python train.py --num_hidden_layers=10 --hidden_size=832 --num_attention_heads=13 --num_key_value_heads=13 --head_dim=64 --intermediate_size=2240 --vocab_size=46263 --hidden_act="geglu" --norm="rmsnorm" --norm_place="peri" --norm_eps=1e-06 --positions="rope" --rope_theta=10000.0 --rope_fraction=1.0 --qk_norm=false --attn_scale=0.125 --bias="none" --tie_word_embeddings=false --parallel_block=false --extras=["capped logits"] --init="normal" --init_std_qkv=0.0173 --init_std_o=0.00387 --init_std_up=0.0173 --init_std_down=0.00237 --init_out_by_depth=true --optimizer="muon_variant" --learning_rate=0.0113 --lr_mult_o=4.0 --beta1=0.93 --lr_head=0.0069 --max_grad_norm=0.5 --warmup_steps=200 --schedule="wsd" --decay_fraction=1.0 --decay_shape="linear" --final_lr_fraction=0.0 --batch_tokens=262144 --max_seq_len=1024 --doc_mask=false --train_tokens=1215000000 --max_steps=4635 --dataset="wikipedia_en"
Each number is 50 + 12 x the weight over its row's rms, rounded and kept within 0 to 99. Layers, rows and columns count from 0. The size before them is the row's rms in percent of the matrix's.

# q: layer 4 attention query, 832x832, rms 0.0486, rows 136-146, columns 64-127
# k: layer 4 attention key, 832x832, rms 0.0494, rows 136-145, columns 64-127
q136 072:39 61 54 32 57 63 64 37 59 63 40 63 34 42 59 35 27 63 30 45 53 37 52 58 59 27 62 38 48 46 64 66 64 49 46 53 41 38 57 56 30 69 72 44 46 49 47 51 39 52 46 55 68 38 42 63 55 68 61 35 65 30 62 57
k136 084:51 33 63 69 57 57 28 55 33 54 58 38 34 51 47 68 59 56 57 41 61 48 56 52 59 49 87 43 70 40 50 38 49 65 26 34 57 56 56 63 42 26 57 44 43 48 40 39 75 56 73 42 63 71 73 29 48 49 53 56 46 38 31 67
q137 086:47 67 64 48 35 45 55 55 60 77 51 32 55 67 57 33 58 39 68 38 56 55 25 69 45 79 54 61 51 58 44 56 36 58 64 37 24 45 53 30 65 42 49 44 38 65 40 77 52 61 40 31 49 43 27 58 40 56 58 43 50 58 52 23
k137 089:60 45 47 32 52 43 44 45 57 40 36 60 47 52 46 47 44 47 35 72 52 47 65 52 43 44 43 51 50 43 49 73 57 32 35 49 34 54 52 41 35 41 52 65 53 57 70 27 40 45 56 72 41 76 80 53 38 48 36 54 55 44 21 60
q138 078:42 44 29 62 69 33 56 38 47 58 50 46 55 53 49 44 55 58 61 19 42 35 29 40 44 45 49 19 50 49 38 28 47 81 42 20 47 39 40 52 38 41 54 51 40 60 47 48 46 60 28 36 58 61 66 14 54 34 46 55 47 33 52 47
k138 090:50 55 56 48 51 47 38 54 48 51 47 37 41 47 53 52 65 61 63 44 62 51 42 42 53 52 56 62 48 56 56 63 26 41 66 64 31 48 60 42 44 62 45 47 51 33 56 66 35 52 72 60 64 55 47 66 54 68 56 71 52 48 50 71
q139 084:65 35 39 46 48 39 67 38 47 46 49 75 55 40 23 66 61 61 45 43 49 37 51 42 82 52 50 46 64 60 54 46 73 42 36 38 41 55 59 51 62 67 53 65 72 47 57 45 56 60 37 58 55 43 58 51 48 53 64 51 51 33 55 48
k139 087:42 51 68 46 49 54 31 56 52 45 44 58 49 50 62 64 28 38 55 54 65 45 27 68 31 77 74 55 70 39 35 42 24 67 32 39 44 41 32 61 48 48 37 40 48 50 60 46 54 40 42 55 63 50 61 41 51 50 48 49 40 65 40 42
q140 084:39 51 18 27 52 41 62 53 81 66 47 54 56 70 40 49 60 16 51 60 51 63 26 70 49 38 43 74 57 56 61 52 51 33 54 51 53 59 56 39 45 57 57 45 32 71 56 61 51 40 79 53 56 13 49 44 57 25 48 41 76 35 51 57
k140 087:50 67 49 63 36 59 59 59 49 49 45 36 47 46 58 32 46 69 36 37 65 48 59 69 31 56 58 52 44 48 44 54 37 43 70 59 40 42 45 48 50 48 41 53 40 38 20 30 42 49 47 43 63 60 59 64 47 55 77 66 40 62 56 50
q141 077:57 51 63 62 42 45 29 33 40 62 39 38 51 50 37 46 44 65 54 33 43 32 73 35 51 41 38 44 53 49 52 29 76 53 43 65 43 81 62 39 54 57 56 66 29 81 41 50 61 50 67 51 58 47 55 52 66 50 52 70 60 56 51 47
k141 086:39 49 44 62 63 61 65 49 76 50 71 39 38 38 66 63 54 36 57 45 57 49 21 54 55 45 57 44 38 47 51 53 53 52 63 56 68 48 32 49 44 60 58 62 46 48 47 51 42 51 69 56 55 62 56 71 46 46 45 60 58 51 50 52
q142 082:18 37 33 71 41 54 54 39 31 80 35 72 58 37 46 50 48 55 61 22 22 63 58 51 54 40 39 70 55 63 40 44 58 38 50 63 58 53 52 61 55 60 64 52 35 44 59 47 50 69 41 43 46 49 40 47 56 50 40 61 29 26 43 46
k142 085:69 32 65 51 46 44 59 44 48 12 39 45 49 58 42 77 55 18 56 44 52 37 51 37 59 62 61 60 45 74 71 42 52 46 60 34 65 37 61 50 58 49 36 50 89 51 51 41 39 44 38 41 62 35 77 31 55 61 60 42 48 67 47 58
q143 080:55 64 43 38 32 72 57 68 34 62 43 58 50 68 65 53 44 35 58 56 65 65 52 63 52 48 45 47 49 47 37 52 48 53 66 53 61 38 34 48 45 60 56 33 24 46 61 37 47 28 65 42 64 55 43 44 23 57 63 48 45 34 33 65
k143 083:50 41 55 67 44 55 45 32 42 56 63 51 46 18 54 57 63 64 65 36 60 44 59 67 48 40 38 37 43 33 66 34 43 52 37 49 49 48 52 50 57 27 41 45 65 49 56 49 56 52 50 49 61 31 49 38 45 45 43 65 50 18 53 60
q144 079:43 51 62 66 47 43 37 38 73 54 57 50 55 53 47 75 54 56 57 81 58 46 38 60 54 75 60 67 52 50 59 40 35 52 45 47 50 74 41 47 38 50 57 28 40 38 37 59 48 46 65 43 52 45 46 29 51 55 59 64 79 48 62 38
k144 088:46 52 41 45 41 39 44 29 37 46 61 33 47 44 59 37 44 56 50 32 67 49 39 44 64 29 51 64 39 45 45 61 54 77 52 38 38 35 40 62 51 50 31 53 56 53 78 53 57 49 44 64 40 65 53 78 59 62 42 50 42 56 59 58
q145 086:44 49 72 36 50 47 49 65 38 56 51 44 42 40 47 40 48 47 51 53 64 44 60 64 50 46 80 78 20 47 54 59 49 36 44 60 38 60 58 41 50 53 42 62 65 47 58 79 62 38 42 64 58 64 58 27 55 41 49 65 57 57 46 48
k145 082:51 58 41 54 58 42 59 46 51 43 72 57 67 54 60 45 65 68 65 26 47 55 48 36 51 37 44 66 45 40 27 49 61 66 47 52 61 49 48 43 39 44 60 47 35 55 31 60 48 54 53 59 55 47 70 57 61 50 69 56 67 45 44 45
q146 085:45 58 24 46 40 51 54 61 65 51 51 49 64 54 52 58 41 30 54 35 67 50 46 63 64 60 44 32 27 36 55 37 43 42 42 58 64 35 76 44 52 34 59 39 53 38 59 63 57 54 39 49 65 56 42 46 71 54 53 71 48 53 35 39